{
  "num_hidden_layers": 14,
  "norm_place": "peri",
  "norm_eps": 1e-05,
  "rope_theta": 10000.0,
  "rope_fraction": 1.0,
  "bias": "none",
  "extras": ["capped logits"],
  "optimizer": "muon_variant",
  "lr_mult_qkv": 0.4,
  "beta1": 0.93,
  "lr_head": 0.0118,
  "decay_fraction": 0.378,
  "decay_shape": "linear",
  "max_seq_len": 1024
}
Each number is 128 + 24 x the weight over its row's rms, rounded and kept within 0 to 255. Layers, rows and columns count from 0. Numbers have three digits each. The size before them is the row's rms in percent of the matrix's.

# k: layer 8 attention key, 64x64, rms 0.0944, rows 10-63, columns 0-63
# q: layer 8 attention query, 64x64, rms 0.0862, rows 11-63, columns 0-63
# v: layer 8 attention value, 64x64, rms 0.0962, rows 0-46, columns 0-63
# o: layer 8 attention output (transposed), 64x64, rms 0.205, rows 0-45, columns 0-63
k10 110:128145155099156084084176124084109114093140131108101143148081131136120118143115175148117114140109138151127104122161133122105125130088126171108136136111126119146093163154178151155135149123159140
q11 087:138101131098164126131163125128163136136137084119125105139112137109105135153107073127106073111093136131142155112184134123063109131156093119117104128122150140160145146132109136141087099114117151
k11 105:108131108135155138094148131106118166090104146127097125139133120151105153161148098172112105136137144134129139134167088081090125126184126142110140183116090156111154141121089146139148149125116101
q12 117:105130100126111128110128163135149173107103107164139172100143141142129132101122109132105116115141116120150080178128127124124092117124164156173127115111149094170144181160111113152115168122131096
k12 109:125061158087091160133115127141134159112132101131140162163101127115147129094107164128167087128121106163151151098121111155103161121135158128141088154112141114151133146092136136112160117122101119
q13 101:195128122135167138137147109174089107116162151143126150106113122121121128107157152111105182110127138183120126157126118129165142148130095096104104110143120129141124131115094108158137085148151101
k13 106:147141164146103157125130126121090101114130122131142099131113143123121143172101112196139096144149130109116133106158105071118094121114103153134151149161102154091122144179113143095154146115151135
q14 094:117168150142190160146084125143107133110130081096114118088137122125142094130157114149142129155170188105136125120137128166115107109101141117151098127081153112138146138129136146113111150160142116
k14 105:148187149158137139134138112101150129105134113111116159151103167145128129143090096115148087160103114131123158100165077119086122109154126152134166129102164117123143127133116122115110111131188144
q15 107:102124114101140093104124133085142129117131133139118094100094135174111166108126144104086124111130163107085153108151143161160089133139141109161111167126140115160168099102155102151154141119139152
k15 099:099066117132158151128091102136129136112139126151114119102171129126097106083064091126117137133143122104143113132116142125153162107135148138137139130117135099129132051113103120102144100118094118
q16 093:120130098109115116162188108173146109105122097151137128105113117132157100129172149116120101137099110133150118144109141134133177113102126113122132083104120142170127113160110060121126162124153107
k16 082:149128135142171144156099124140098124132066133146085094134124178090135117125169145132117135093133107143112146121127164119131123116118156117125142099123115093113098080107117153129074155086129111
q17 072:152137134155142139122112166112112151119112116077124138126154128124137181100116147141122118099173159145129122138131149159138108136132183157110141161150171108075104154119135167148130101102084110
k17 078:119126142096115165148112080130113148145160162138145151156123116108153125126074138142123146170071123154112132132140119123119130148087097075139175156164111112146149141159130129122130137108121169
q18 090:155107134130117136082076170139139157163132142135129101128188144125122146138088127140154106126120110085137139133087071114120105121145119119152075157125129128109114129127114152137097118107085155
k18 092:099105104116139134128153106147163074105140138161108141176111099172106159092133148138142135160113151134149094150125120126113118109142125124102090161177147134137107132111177140147172103142138114
q19 092:122109147125127119108176073091119146136167134122142121130130127150106111161091134123131086139080104110089111104150071130118140117123067109134123143134106155141118120169125108110126105116127174
k19 110:151147155121128156074111143127151173121138101101151089118142117138112125143115115155120093117121115063177188095143110110098167138127112140164125140116101140124134141138097146129142130163106129
q20 103:106114133114125113116126099151143153141157125158131100135090076112110121069087135120129143130131111097117123115123178112107065060149155152147116154149097142140128125137165132132129108124110127
k20 107:133137115130107147119142165118194159087132150146106136101133130141135117135128149111128115100150142097141129139126093152166171161147102108116117158103106105131155099089091088131137158168095148
q21 108:075136178140092113119128138104146117128117083120120160105156102134121107098138137125102154135111135153147073090097166146139121131120171123097115094181135108147125136150135114096144137103115096
k21 107:154127126120151155092068123166136140097142147140116090113144107096140141141097132130133132128145157117130149167133140127128128102155106128128139128103102130115197086100096123124171100158093167
q22 099:112167168128145129074166141109142128157136097133124124112100133178107123120093105108125118149122177141102123103177133131087116112125150169091126178131120136129139127144165085129162127139125124
k22 102:114130147161120153132126129094146134111171179131116108133142123129152126108115118129138163099121114144088159079117115097059130121155127130139149101135173111159131092152144118072142101129101140
q23 105:085114158117126130090104151147079133166148149114169134084147110136117179122134070149114149097132150155116139142124143117123095144110146116118105124122142099119113148161169084158104134120142121
k23 089:068129112173126132151104141129145119101115157165151140097088134155139132112110103156110162123137113182129080117138116109143104160112179136106123126128153151135141128127139160125126152187149125
q24 108:121130107142159121172119177147151138132133113106132110098102144098160164133186133158106120135119123139137160138106161162106132149113107067107120117140105088097137125102129133146180135096109129
k24 112:120106093127143096142151129133123135152171149062186118133153121104148121118131134104110149134136132137100127104108130137116134113104124151133101109108186106149140163151123136190118153136096175
q25 098:103127145094113141135144124091127081134107112117148115138126148122130134137156070133108130100104160168107099127159130107143082149115154131143155135134100113149116128133163113097170178150159074
k25 111:164115124107131131136141135092101129116105150085082118086095141142121107075128095127125166093135078124120143112152129119114140120119087116120138150117110178152119158131142114070150137164137116
q26 112:084123074111119163104143111150155111114119131189098089090164128160158104128107122151146145133079136135140110137096127112120170112128151132142142155145101137110117147127146091131142086100143124
k26 112:110112146099072171093139122142157141114145136115135183104121151136099129163146088148159131161116137120115141106153106114131160116146129153157098115114154183130107126136126133112136176113117082
q27 111:183113163139102148089119129099171170103135158146140132093113132119094120127091107127154085142145139109100137155179128127137137119156123071166137149135130114092130130132104099123156128113148134
k27 108:151120094114140090109124151132093149140085120135145135103111123084181115113136172082111136126124111149127144135123127126160085081157147123108142112141105091153127087100092152151128139120159153
q28 104:115115141137133131118161112145130151138128137096062143104103149102108126142119111148083106085152141134107162146140114115126133127095111066134167094092113151072134143127116181135120129124145120
k28 099:135110121154130128151122114132114121133118125096142086114095146112125112127151154150116148133134149099068130104138123136118102110080138150109096118103104112093183102082087143141077113088155145
q29 091:125100128086154093149120129160059093117115123167100164128125149141109161103132112171100133143121130179159104102130121109146091127094114159099154132118156139099140135131139115107148146112150133
k29 084:083127121148108137110129132119109115111179117118118149099099123164166145133095114145153143114158117143115126112156115157113113119079077128147135089170143113146107176121090110161125108175117118
q30 103:131099176088119148086129107170131125129142131139153158110133137126119099107093139151136166107128108143120083098123091126118181123110136131105100169128164133119136109095148148080156132155094114
k30 093:104147109149126151142143147184111154114130136124106148132113142113123139101170105138166144082140135151145147140087164144166078170125143138134129070094125116145104156153123124140132131160161103
q31 113:087129155086108131095114122094102081114128145110115117127105105128194131166150154114140088140155144114158096095147171140112132126101138126118109131126096128108133167126126120110158103106087149
k31 109:148160111124128142123156114128118140160190119135126131143133156142129089103154100115120113155163147110105122158140114111139107092162104129136038102120126102164134095146153112139114140125111162
v0 093:120139086121112119088139115124137121159115117124101153109140135123116107144116096128117118153103142112179086146130170135133161135130157127154158106099146112083094102130158174126089083117140180
o0 097:137152151112131133103125161103096142124147117119140148113154111128123126111134084157105118096139109113133110155063104106175150139169153137134086150100169124101085130133151082130110128118134173
v1 098:141099096167111127133152098148116148166182119114120160131119089091096191099134090136133131124134108144106145090159148156127141099129118142128119175126157117124140081146117151130124107118103131
o1 097:106106119143112123152139166145104112127163137132151084080118106122108140102060134139079135141148098180099100126136139141132131130082165095088122147124093134108118119148139130105118106098131128
v2 108:146109092155145105135138072087161115180135122190134136153148115107109153149123155132137131161133159187134130097134117149132128138140118109142156111164121105123131154105093132123127097120169113
o2 109:100101159150148094121133099124106093119122120129135162149099089122092139085129140107104117145124150160129120147120142141129127146079159134114156162158182095080150136187145111134121121120147116
v3 097:099094109101132154164127147149143118087111126118114107097140142107139161127127110103144124131077136116119167109104131135119082102153122108132150096083116112106102166162111106127126074156171147
o3 105:159107129142123134141139137132156162091110115141081120121167150090109122117145072136140096134137118124119153162133129119149110108119132133151167092117133125143062170165116147131090115154104084
v4 097:173099137107165125159156131155147121127100133163153158135117130106114148135100124088133136177088134152148146149106092096129129069138109106150132136102105147125146095158142156157161112158112139
o4 104:143106135126119161137127148136111139131103157156138163120175111141089131158112090114104126132148110131125143153110087114100151139121114153100161148145150135087120103143130110103105151196175082
v5 099:110153079157083136127113105160140120119081129124121106104131137080084156131156117101125169115130107109116144153130126123157134124130138092109115141158145148093096148142061129107138166110109113
o5 095:123171136148127142174163127091147143131099129096129116142123132098115104129083148131137141125131114135124088144121138111159106115068061115095139121114135118124118161118101123191131174127120140
v6 111:112105157125073169151113116131136120136116123119162122135143149114155100086162122159122139162155120113136144121101085171100091067142085138109141124147131134099168148153124117120153111133153108
o6 109:136156142132090123105125115121147079109086114151131119135160089118118149131139121150140132173116128174146107158145156149140122112097161118138137076094112138121157140093128155092150155138133066
v7 111:147133142137129143153163163122185136096088141158105122118150158172124131102093133101129148138119097130113077104134134102099106095135145121092107120127120151171116083113098106121135126144137175
o7 104:134130129147117139083135168113183133128101140116067118124152153111126082145143145126154129091131073118120166123099105138100157125111132111141113159139158188120157103145105130101135129132124109
v8 107:139122166181141129136144132121171108183124128127079163119188121108123137138150096097118147128156149130111119146099096115144111152157121130105065128137182140116115122128147137118123140145111111
o8 115:139164122114192138134104125102130115149125071104128132104115157135118097124156113154081138123163127157092115123157120107166129136112129091144073158143137102106147146119128166115139136145169109
v9 099:105118155169140102123113071145142159108110131139138124083109139158129173089128132163117116157143122100116132142150156130170099120141151109117117141108120063129121155140097108102100173134144128
o9 097:132085121142132126110133154124147173109103123112106126148119105136169182137122149122124093136115126118098125135106148137120136182124124109149139117118116094106078179105086158142178173137103126
v10 103:119136131146108136103109121148115140152132096140099137153105163082135110105126138108162102130130157101135132117092158104138115120133183070174165113116103122112094112083114112151124114087152155
o10 103:149119071159142110142140142132100140128137123117136101212155107108104096108107111100113120138143150126137155110075119122144110111142112146188137133163146143101122146128109142150088120134100135
v11 099:125152094109134130153132120083128134132135131169110142144184155129102088104151112143121083121075125129174135123138126142140120121125084071117117157128147156133152143120172125142153099162140156
o11 105:099164123098118123113094164118147123119133129146142169105152119192108135089157101144121120108091150097144099183163089155148150137113154131125153130111166157125138123147160142135148121157125125
v12 117:116116145134120139121107127147140154129108108078161147109115120170140102099121123090186095147157117140144119095127105158149124123114158170127116165086128154120090125152168117137161125103109172
o12 112:160154130166130165079124163149169170115153141140130109101127128120138116142100132090145111194157141112151140105142125132104113117165143124149088152079102120127142115124127103143115086145107114
v13 100:174092160136145110143104094124098095084144134145116104140148156131110153144122122123130112160101131154175077163129132140105128082150100066129145147122153114105104149125134133145110145148101128
o13 104:109116131113135131118181128092106130115136099124128103125144156155109144144120128113112164118133138118136095167143101196108180127071121145120144143110146101107086138119166132107139150155082143
v14 111:117140140104123133072109137111085150132086153085136111107120155105149139118112145110106133108145170113120116148157120108153152167097165106182125131102128131160118135130146103117150151120100186
o14 117:133158122095130159119143135156113134113118109093151154154133142133118122165080106115159079150101138103156153089110120117124112129163109166143089132147110122138140122120073128151117111104109192
v15 109:102131134072152136136069123134171099150176142142134169122110137132153134121139154167165161169124075098161129103167153123127144142153127119121119137120137147161132114133109108141134145158126151
o15 105:131100137121119116094161109167150103128151161155133154116099113146096134151150144132143121149107161102114169147127135110141157150117088048131118119131144196111116145153111127126135139150101144
v16 097:151139157082105133132099099127122118122109179167107139071078129141147120100120126135114130104098114131117114176135094156084122151089150078118164137115128116138123107089141140140149115124131142
o16 106:140162125070093163099140118092132132094104144107128137123098152104143122135140110114115127114150122091136176153137081148092143179145143090130161105129115150104142174109122144131110106110107145
v17 101:154145107129138150132120104139138161092104119157147089154124106148153119155140102139147163101131069104144149146151144157115132132150111135116124114093100181139110144109161141109168163122143184
o17 102:123142124151126122119111112155149140136118141092142090143155105116141136131133133143133139092098087118146118151149141152047145116161099119149151144085120122143165149198153102152153143123128154
v18 101:142161133128129122117105163157128124124151062086140113132113144135097145126116100122152104128113107107108137183113145143094128102164139110117120123122136073157176148106149160096147165121119161
o18 100:137153116156118104157147147119152095145103128117146105100124087129140144171142142124119126095112106102106138137103122140059124089129118159133106103115161079155117129117165187118134166127140151
v19 102:123185123134150144136135143145129124127124087140111150111137156111141105043098148075150120128128107123098130116087131145137141148157148141158125103120127158130187127150127160089127152132121106
o19 109:097157120150114136162084101140141124150125135145119131107104105147148129124138085101138129106111141129123158109086136100124100108092118147177092145088138173121138148115122131116088146183120077
v20 095:139178117100119141142087094139125106099157134125136095118135126118113146154131127143144099112125131157138134130151118102129129158172124115105039120171061160142126100133128115139114109116135137
o20 093:147109121133126114100123099151146083151107182132124159146130156097150158139165154126111121086122134116128127152132147130144139159115107150111135174167081134134137144126151112158159062137101156
v21 098:132140095104150161178140149138139145088126124072140162097148132139117146105141136140115136122142159118095122112137155133112117124090153165129195180102115128118107109139182116110108132152132140
o21 096:105113136089126166138171165160127157127126112108127148103174112114150131107110122154169077089158138109126152101094142142132139093138163125141149101096113098142106082142102140134114112119109102
v22 106:125179084097090138110129109142146072136087166146135135166151125174126156165121153117114124144094150149125138103106138107092082123121120111116121133162146146105169114147122142148135141129159124
o22 107:127182159094084125093127142122157088161149137109156152120127110105105153139157133085138158115132146123120144134126138086141179130131138162082159144166134126131136131156135094096106153111125106
v23 115:132155102110125123103124150079132133100132114114161109173124117108145106164100127135124150114107134141129111142111094111126105126164137135153111076121159111124111082048124133138160147093117092
o23 120:149143113138164107136160103143118120121124130139162118185123101126130131182130109114106151099094135168166181121105094124139099121162111142087154143120137114175133101139155110124156105102116109
v24 100:111096099118117132118131124121146131097125095153095142160125115123120153119108113133123085122114143172112116109145163142134090150071156111076129165118123154094151173136135102121083144080136145
o24 105:132091123104098115123094151076162169081128132145118126131130116140136124095108153122137115131125154116105116122140174106154137108096178115144138160114135115168166114148168102139109126124074160
v25 105:100126113142167175116107129193148163104103115114154159127109155140128084138096140091150125097128149166165125146135118098142169106099180144141136117125140126123121100133128127132107123143092155
o25 109:145139116172152176103122158158118159124111154109123172125099124086139105149111146113138145120142127138130137146102091076141132095133120165160119137082126147161081124136117116130088098165120141
v26 104:138104121146151163147104142114122126163149110110105140127083175144182112102131126115153157101118121101139149147124133119149143130098117142124100167103109119127134121171175084065139134107134161
o26 099:141124125147159139118103132156138165112116108164128135139118159134132118126115149176158131144165157094170129131139122070063119127147156127126106132099080152094128129164101174126143128140106146
v27 103:134142126166121104086152164104128130116105091114096125135139139138115122139128125118077100117145165165107132100139118147170090119152131130126171118124143138123158201146124068160139118141128122
o27 101:088132115094132108093124124103156105118131104144099105105121125140139121099140114095131123169086117130132102082133146121154104117129176165155156138132174061140131094122124149168105137150140114
v28 092:152086155104141149127143163114099103154151139122140178148140146145158116155177115146080139101120116160122145152108101142148167157120140162139104129129102142151064157097117132125115138128139145
o28 099:146100129110100128142127104123094126158119097163138149146102144133109073138121117220128143132139149144141123143167111126116102151153143104184103141131115104154105149128115130150121114099166133
v29 093:163107141125091171148127117121182200140160118116150159118129143105156103126175119085133103124097112121130157122149120140111122123146143108122167120127148135156135172173115135136124104098116108
o29 092:111098120152138189125128126108169145126162112149186117145163129146118139144144118151100103176101146164089132113125105117142108104088140150122156109103178157133144171130140147134120110114126120
v30 090:097145146091139177137149122160096123131108104166131091140150145108114098161124111121141140159124134113138075147119146163128129125102128162139109171101082130166164171133159152145123148113147112
o30 096:116113188139090150125102143137121109086109135139151126125131144132093134117124085132133142119147153128119149152121161173113123081150088170174103166127144097104151099079133137157141123136116139
v31 095:133082135153140126097136137123127126094122118142112188123151147124108120102142178116087152089081133170126093103169077133136116135114103099113098116146120135135139088121139128116152163112101133
o31 099:162126085126094156133136114141135151134128085108104194124126151124115093131118181107116145086106118170158115127158095165148142129123165114117103161126163136123149100149113167126133118140114123
q32 109:080125130134089134102163166159179126154130078193107090120179125147121132124115152125114130139097118099123127128139157167164125116117120133128119112148144126126146120077121098145110143131104118
k32 081:126135187103131116160134140202101103114113152150139156090179117109127133155109164162112138158148126117126130107123115119127141117150107138149111119150135185107123127131111115146092178125138147
q33 089:029123119136125152153152163141166128114105112130081086107139122162116127143150142121104141164127136139134108144115148166138157123113120106131122100127082149137124153104143146131111124165099127
k33 109:147130144108130122164089081099098115120106179153144127129149088163132083133153113095147135098128107120103135171115119150138145154107101142146148108146154168152087139112080123140139134111134155
q34 089:146129110112153133118149129103107149110135103131177133148116125102108147161125112135147140096138092175156150140110137090171124120171119148145111147216145147125144104151103126101149145112153117
k34 096:184127165127135143132134134112165146129113121092104129106087147158108127165134130116119137135172125168115108109148085147103123108114095066124127145135094143138157094090131174122127110129148157
q35 091:145112104160144162139132146176172138138112179115089080116140139148157116099118131097104163164120128105121109130129118153118115111126128148118087119081107133150145096145159138128110143186104128
k35 098:114161109110135090139079115148155112121161107146163166130112159133116123145171163126108122153086127137131125116100114117166177086129158112142141160093121125125133113105161119114150132155118180
q36 085:171111118127145113132124079144065125124156165110137172158087121107114166119141129126166140154109153133100171116107096136108143138117121091105164120105120142149121075129109126115139141104111107
k36 092:155129130106115174142151119123135118128107075156132129140185167123109092150111115129134164086119131092121107083099085144113137154142121120101150142146140107131092107149125090103106104169142117
q37 102:143111174093075094104114112132182142091151138143147112116094103106137130138077175116139107152113140098161155137128140130144148130138125109104100142091121141145156150163118101135110120106113158
k37 113:105140094100137115114132102121161130113158110168133179109121055139145125142110147124141086127130136103170104131131129191188104092142159150127134135128124101103104136123127113135108149126130128
q38 109:084107133100163143158111154154102103102141135123125157157124135101121143100116088167126109095132134109114101118123109103150061126132168142140112097139148110105139125128126126147177130103136066
k38 116:116162120147123156154166117159087125144102139113090115150179095101077137114093089134123122118107092133123152109127086094103116181106124131100090112110129100141096140129122126114112149115137132
q39 100:135163124095134139125133095139123140102112093143136139148155133136111148142142067143121140080091137139141114122128164115134109139103151163165167103139124139105087120142128141177144154114195099
k39 120:130146108137127126115151126132128131132111099141107131178141111126139132117119104128120133109103124147122138123160131100100082122175144084133111147140096145203116164173146182128137134090172158
q40 091:156127166125148110093152134109135118099103145165150123136170123154109141144154128127164113134119109119143139096089138146158128124092168135145164116133154116111115119116136059120136177128063131
k40 101:149124160127140140104150155122129165122134117100143134171124158106135201148132093128134112145111150145184123089159125134088125152112161143096161109140114143138125099164133131122126143161143080
q41 089:102098142126124157121124143146169115157158168108109109117139106126178132184136129122150114092118174110147091131095138150107130138157131112105151128126100158120148096117135052121151133147125132
k41 094:169138140139126119101121106145132164123159118117148161071112082116119161116123087158149119133139166093116108148141113129118072123168129122132089151144129093122124151144082106135131087123098112
q42 110:128101123160142133172177145113144109160159146102147114122143121162139117118147147080112154143130106118122094131115144165147134132104125115102109120085122149110126125147127118168127162195125187
k42 095:152110111090101106136106107153148134102113135148165102158107154131144130109189167119063148113099140132138143139120166162188137131122156106128108111125126089109136109139160150146116122106130138
q43 098:119161149116155124129110164132158137124089108157147086120101113127091181108169181163070093104132115139115130109107114142073123128107112109136152147135132127135160112114124154131149145138151137
k43 109:113099128175145144123158150134137128143146096127139075146139122131170134137101120120096149160109092161184141108163109081113125137118096109090117146124143130121144135137154162086121115121156174
q44 113:102161137133111169121153151154081146117169138148128091134130125166096135135155130151122133123115152136107115145175103160127148118109089130138138061134123126167152119099142117130132118170076140
k44 112:110140141111109081094101151120108127126120122110161182176108149115128102119170120139128119125110155125155149082113082083116112143179097145121124125123138140143138095148127092097165141110131105
q45 105:169157083159134131078155151169161112106125089098152112143158136137154147123114150121155160116132136132147141141148120148124169110114140146094137176087093141148140117149139152093111137145132161
k45 108:130113121060113144105116105139204136114155166138166109144137146150153118132128119189138134155097124139145096165103138132120094127146152087125143123134134140130105093124138135106165123105126107
q46 102:134138099094095129105129134139145171100079139134141093124110177118139119144112160118097111121154102113162141121096074144123156115135118154124096132089143119139129098116091096142101078132097109
k46 080:119126155096131123134188129127150159175112151118165157131124143105122134146131114124085096133137097118191108133160170153115107122118115108108126132119089139116165157139087103123103094114099110
q47 113:135132141147171096155117150089140097127101134115098095139092114124099187130157133140130158129139114107131146135145170093153154132094113135085154136114159104072119092129126164095132134131144122
k47 109:148076134090140102170142149125151112101150105105129110062128103103109147155098137165132141121125110123128168136127111075153128121125137110139133088080132108086124108148134119140123154150135163
q48 093:206132131129141111130122141136130155123098078154108124148163157115110101139139150090149076074119084130137100127125142105135111145100130114121147145128175138149153139123115132077127120114108128
k48 098:107134104159111115161105118116113127135107140153163140106141103134149127122145104141098125154177111085106124146140134180094152106150116199140150149097138124144120133109133153153174106168100135
q49 105:151130156147136126090130130136104123145124134196151122183162080095138124087131103141128096107110093129134174165119133115131103134140083126110134094145087123178128110130121113111114137138110133
k49 091:120142113117166152180129113163103123092121123118113144125148123161127119099142151108087163155148138121096114132135089172099165136128125116124112106087121175155106140147158142146170166135107161
q50 076:158138106085112147152106101105113100108129128121149137120093122088161100142111120124139123142154103163141209129143098102145095157127115092147164132120100116093134095153134134113128123109162099
k50 084:148092163148176103154159131137124146152135146136124137152141133139109119092101164131144125142099132166155133144159098151121122155130146092093133143138111110132144119166157132057123104094141080
q51 089:078123082131157120171162143123104165103126120146095125125138139152146131104109117112070120122135118147140083126141134140111085131117171172119100145132181148132132119117151178124157113126125114
k51 075:152157134127140113154128115141100078138111175136174101090146126140095129117140096113132144140134116095073127135116143110141212131133115129143106150126122147155128156116112102170141137125145164
q52 095:087144171152132134133127141141110145138117143112109104115133154155137122123103148109073130172149116105082100121152131140099148117119123105117076126096104151115163137092142160165115089178143144
k52 101:097137120143143144134101145118075107144106166142149116097155135138144086137127140093132142140127130068094089121104147125159139150116117175146115114110183112097112117122137102174136140124156163
q53 099:117126142144082167159128176160134143181122171160122118091155119171109133131086141133084110143128123091124125127107135128148127106113113100109098111119088133162126130112139135151077145163122134
k53 091:125146137119169125183113158167122118112164130140160157092149112165146139119125149097103144126095135120103133103121155121117134136090094122135138115099130111132132142125161056159140165145164162
q54 095:095120115126121139138125131068077141135093088091159145105143097105115142160145112128146126121136138137149113136147120094146090104154132136165191128132098111096133138108098104136113139112179111
k54 097:148072157133093141103122145138139156142107119064068160115136142117118099139154114136129182136162094185114098127151123120126102116130128134128111118153133152107108169124133149145115107115132109
q55 112:190141122141124141069119108130090094099096159142151159140110134111087149117157117133151178174110128154154176150118114133140155134134129148108116138117158144133103131149110109137151138094130150
k55 095:150166163129111151075120092118126148109144122132176124130163157138097125101124149156098150137088127124095105122146112128151150087172100102130130120115119135092101145135176158110102097127107108
q56 086:134148117090110127134152104114146098141104117129122128132156101092133143118147123152134132145153155132150183126169113119144120123081126085133122131119135119099154159139132183041138150120153104
k56 089:156134125081091153166126129106136128104118142109109110115124103157094129119120092124125123120165105181109143137093139121100170150107142077137115133115115112144120165085111165139170133110174130
q57 121:167105128124151083098122071119099145115128127137130172152114101123156089137133080101139103165105121154179157131148135112137113115145106143084128135118125119119118148152094105145144122130074145
k57 106:161124128131168087072187093122139140143134132146110108173155152124146128109136128129108126110092119104127097139175167126119107151163163151141133127160159145096134145106123113137171133149111112
q58 101:154099091153113109120122112136130117112145145101129138135102131178129151123102156118095169160167110076152147176179106133149184101127124112125082137143090114124125154130126130133151137117107128
k58 117:179121141145113122112139109114129108148134137150138141116173110163094174125081099125141145134141152162143143154173140077113112129127120125128109114175120069098109124107124142106134121094140085
q59 136:147125167141151146153160138133129098147109160097136126146115156127136176143112108157135101118103123150127161147168132121123108150121107092119137085112094109085090136103097161104128140142161187
k59 106:135145131105102129120159149172144103121144178127117110110104120158087117118131119113098146099109158116122173107140112107124147141150123117157136135078104072137157108142181117122174133116139169
q60 109:123121105118158117101051155108122164080136119159128122120077121124135168085130131125119181155117111140114160143106129099134135122161137135123101135113136172137160139132136158125152100109095137
k60 100:131134165129134139108148117115097128122126136123123107192166092144102117135144134128137147129086121150198125130146127082159167165093133095121124143159123135083113156163113161132148122134142105
q61 105:143129148114111116137132141110164106094126156114128114124111164139099128146153146113128084100091171110121107122080139110170151176147112106153108190140124139116110134186145110131127100119095131
k61 105:145143122094172119143108132105116117119101139130064122130083083147130156103131162147150098103130137108158140155185102110161100135141094124115127107120098140114143142100143139111094098155098127
q62 105:113067105135106148126106152157108148136148137148094137150167133113128144125134117118128183144094164141132105183171147151145161128109131139128067121165136121138116136126122142100113157098094121
k62 104:147146100127139099108132093123133151135132124133125182141150112114051104099178099129130151138184105136139138119087089113134114105142153078117147140137131134125145147112164141128159134151147116
q63 097:102145111112124140062162143127156116142122133140162138098116127126125170153131161087097113128160115146119116191153149117142164188119119124116148118133120149147119108126114119139119144090131073
k63 087:112126089119173144130167134166106140138124182118153101090140106127194105145137171168108136126156106158142169113135105103132129117111118097120136134125118130128128108147158106096113094131100101
v32 098:129119148160147132128181134110124129107135094136110112130157108124180123127141151111094125157167118120130067101122116153103094157106147142102124168157154168137124147161098148171125104143155137
o32 089:141115122154116134105160165153118112135114140104115128144128150180116142143089136156137183134157105095117109173170141090108165101124093135126105116080093125108124111116170102120135130134153156
v33 098:176076141149087106089137120113133080148124123141109121136134134118120119146157137120094131092123103122136152122140120129145173115160102119186097175112172089106118110119111108153105113145141125
o33 095:115132116106109125130129130135139142096083071099066177139088159113106130125115155107162142137139126065122123131093126125128143126141156128136149122140096153135152097114094140136104124078141112
v34 107:087080135138117147133121110134124108081120145170174149111129128157111147111161099082148134122128119115126102071135132163138112098102155103108139109112098148130075132149152148118128144145149095
o34 097:093104148168153169146124140141148171125150175125100125130114102168125160110118151131099163110099144146137146142078101114145118146094147186123145138151125097135145129129142080102127128153143116
v35 095:157136119111081126145149102127099111090101132105155137103138144167093119120110105078146119085136167096150157157138137108132124155144127134130117146147115085110153113144197132151160151126108136
o35 095:147126091132129109103156122084136118153107081091111140161152115111134115145152124135108129158128097158138125104113123113158106144112160172099140133142164154121072090111139123107086146145147080
v36 095:088159126144133115116141100150093131121171123113132076068071092086139166146132159098126147135131129110143115148158105120145141138128103118160114142135106154091123156173102106131121129120124136
o36 091:117107081128096151154157124125139115176119092165098145102131143105085099165151134123112116113136128105142125163122094145079132179120122103169112137087121103163118107142139091104134133134127118
v37 105:158121169163155155142126140144110176149116066126142117133127120130108155097126139152106135141107122152093120162137095172136143135120109136075146123127126174127115151116087174144115091135113103
o37 099:132144118140127132143110148176112132106130129143172074132119109130183152152143161112123142146137129125154125132143121123104178108109109141118084092116091154129125167142151124142099133160061151
v38 096:128074097070155141134138082085094126126123144108157154122100153124153101146128167121119150115120099118166118111130125094083133131111123166092120118132140145172119162123141117131119101100101115
o38 096:117144133173108113112123136109190160141146155130109151100137098127121135109125113141159096136118129113090097130167163079149110132117181102150105146149108105132089155129138102126105178119145139
v39 101:141148111151113143130159129159132143101144074103126129144135141133086129139110089123088140103100142113090163116139155107149177149095136130163131098107110155087122118091185138150124157115126147
o39 104:128145110087147073135154105104118120097125117152127107150139125104150134152145150066128136181146153131128073142119100136169161129108137129078144130139129132117128118128132101115147114124073093
v40 089:129127182104110126143118166138133095126124111116173124138140154134167110128149117108161088123133125124150099112105122111165174136117118110160170146097103157117157169118115137108168156129163174
o40 095:107131143118156138123186099087122130149132113148135141128078120112109125126098128122032137095123109152115115150108147123177145156104136071139118128141116150107122128150125132139151119112131153
v41 098:147131143133110121143101134129159128102167158174134146147087177145109138147153110125139169134137181129058165149117136096138129082113127110132119151137138120118095140157124124130156159095117112
o41 094:119116147137133118106090107093106155128071136127188135146138137123166119124104106127134099076129096122132170114085117166139122167154154162150143110132141092124143101119090125092133120137107129
v42 095:110112115138148075104100124102137138101089117096134111122188155169145120130139126144128138120159119117129095118175123158118093106101115056126123122136151149144087130095137146130128155144142157
o42 099:116092133145141139171122110133104119163142146131098145146121126105155105110125165171170123098139159134120088151121140080189108122119103159111105144081116116135133150084130136111133094131145159
v43 089:122100116102130174153103172117169127114153121129129134127168128148133146106120112087136120117164157129160123133114085114127088138153096097131084109165140134166110098123088128121079148099128152
o43 088:078095148150164146104118112157122140137145115077110094107120123120136171106148163140140110150107120142145130087122137110111132129145168114123090121131130087122163117079107155088154088106128153
v44 098:081109108134153072128091186115120127112109115130130109157118126125105150152139104154081085133166143136161119118133145116106147155116113125128130136136184119140157132129104128104104105135065124
o44 102:132158090140113124163120129157108126144100153151143121105148113118149139105126122119127154132131120172095104168090163133063099122127161126130127127135094183084157096141116129118134106120181130
v45 095:122131144172174129170167127087169151155164141111139107135179128120127122159097098085132166120116109128076128095111111152134122100137099094118114131125133118145118163138158131133149102131129156
o45 095:117151157121091172094143091104087176146116173119114132194160151140097148127158127129138135152112190131117152144129129107132159135146114132122125096114121147140111123145119099139112151152102113
v46 090:143108153116114135158122118175152105104093130135137145127135097103099126126116139143140125164098097118092158116116139093129137094176138163154120131088132149078138115150119111150175155090085145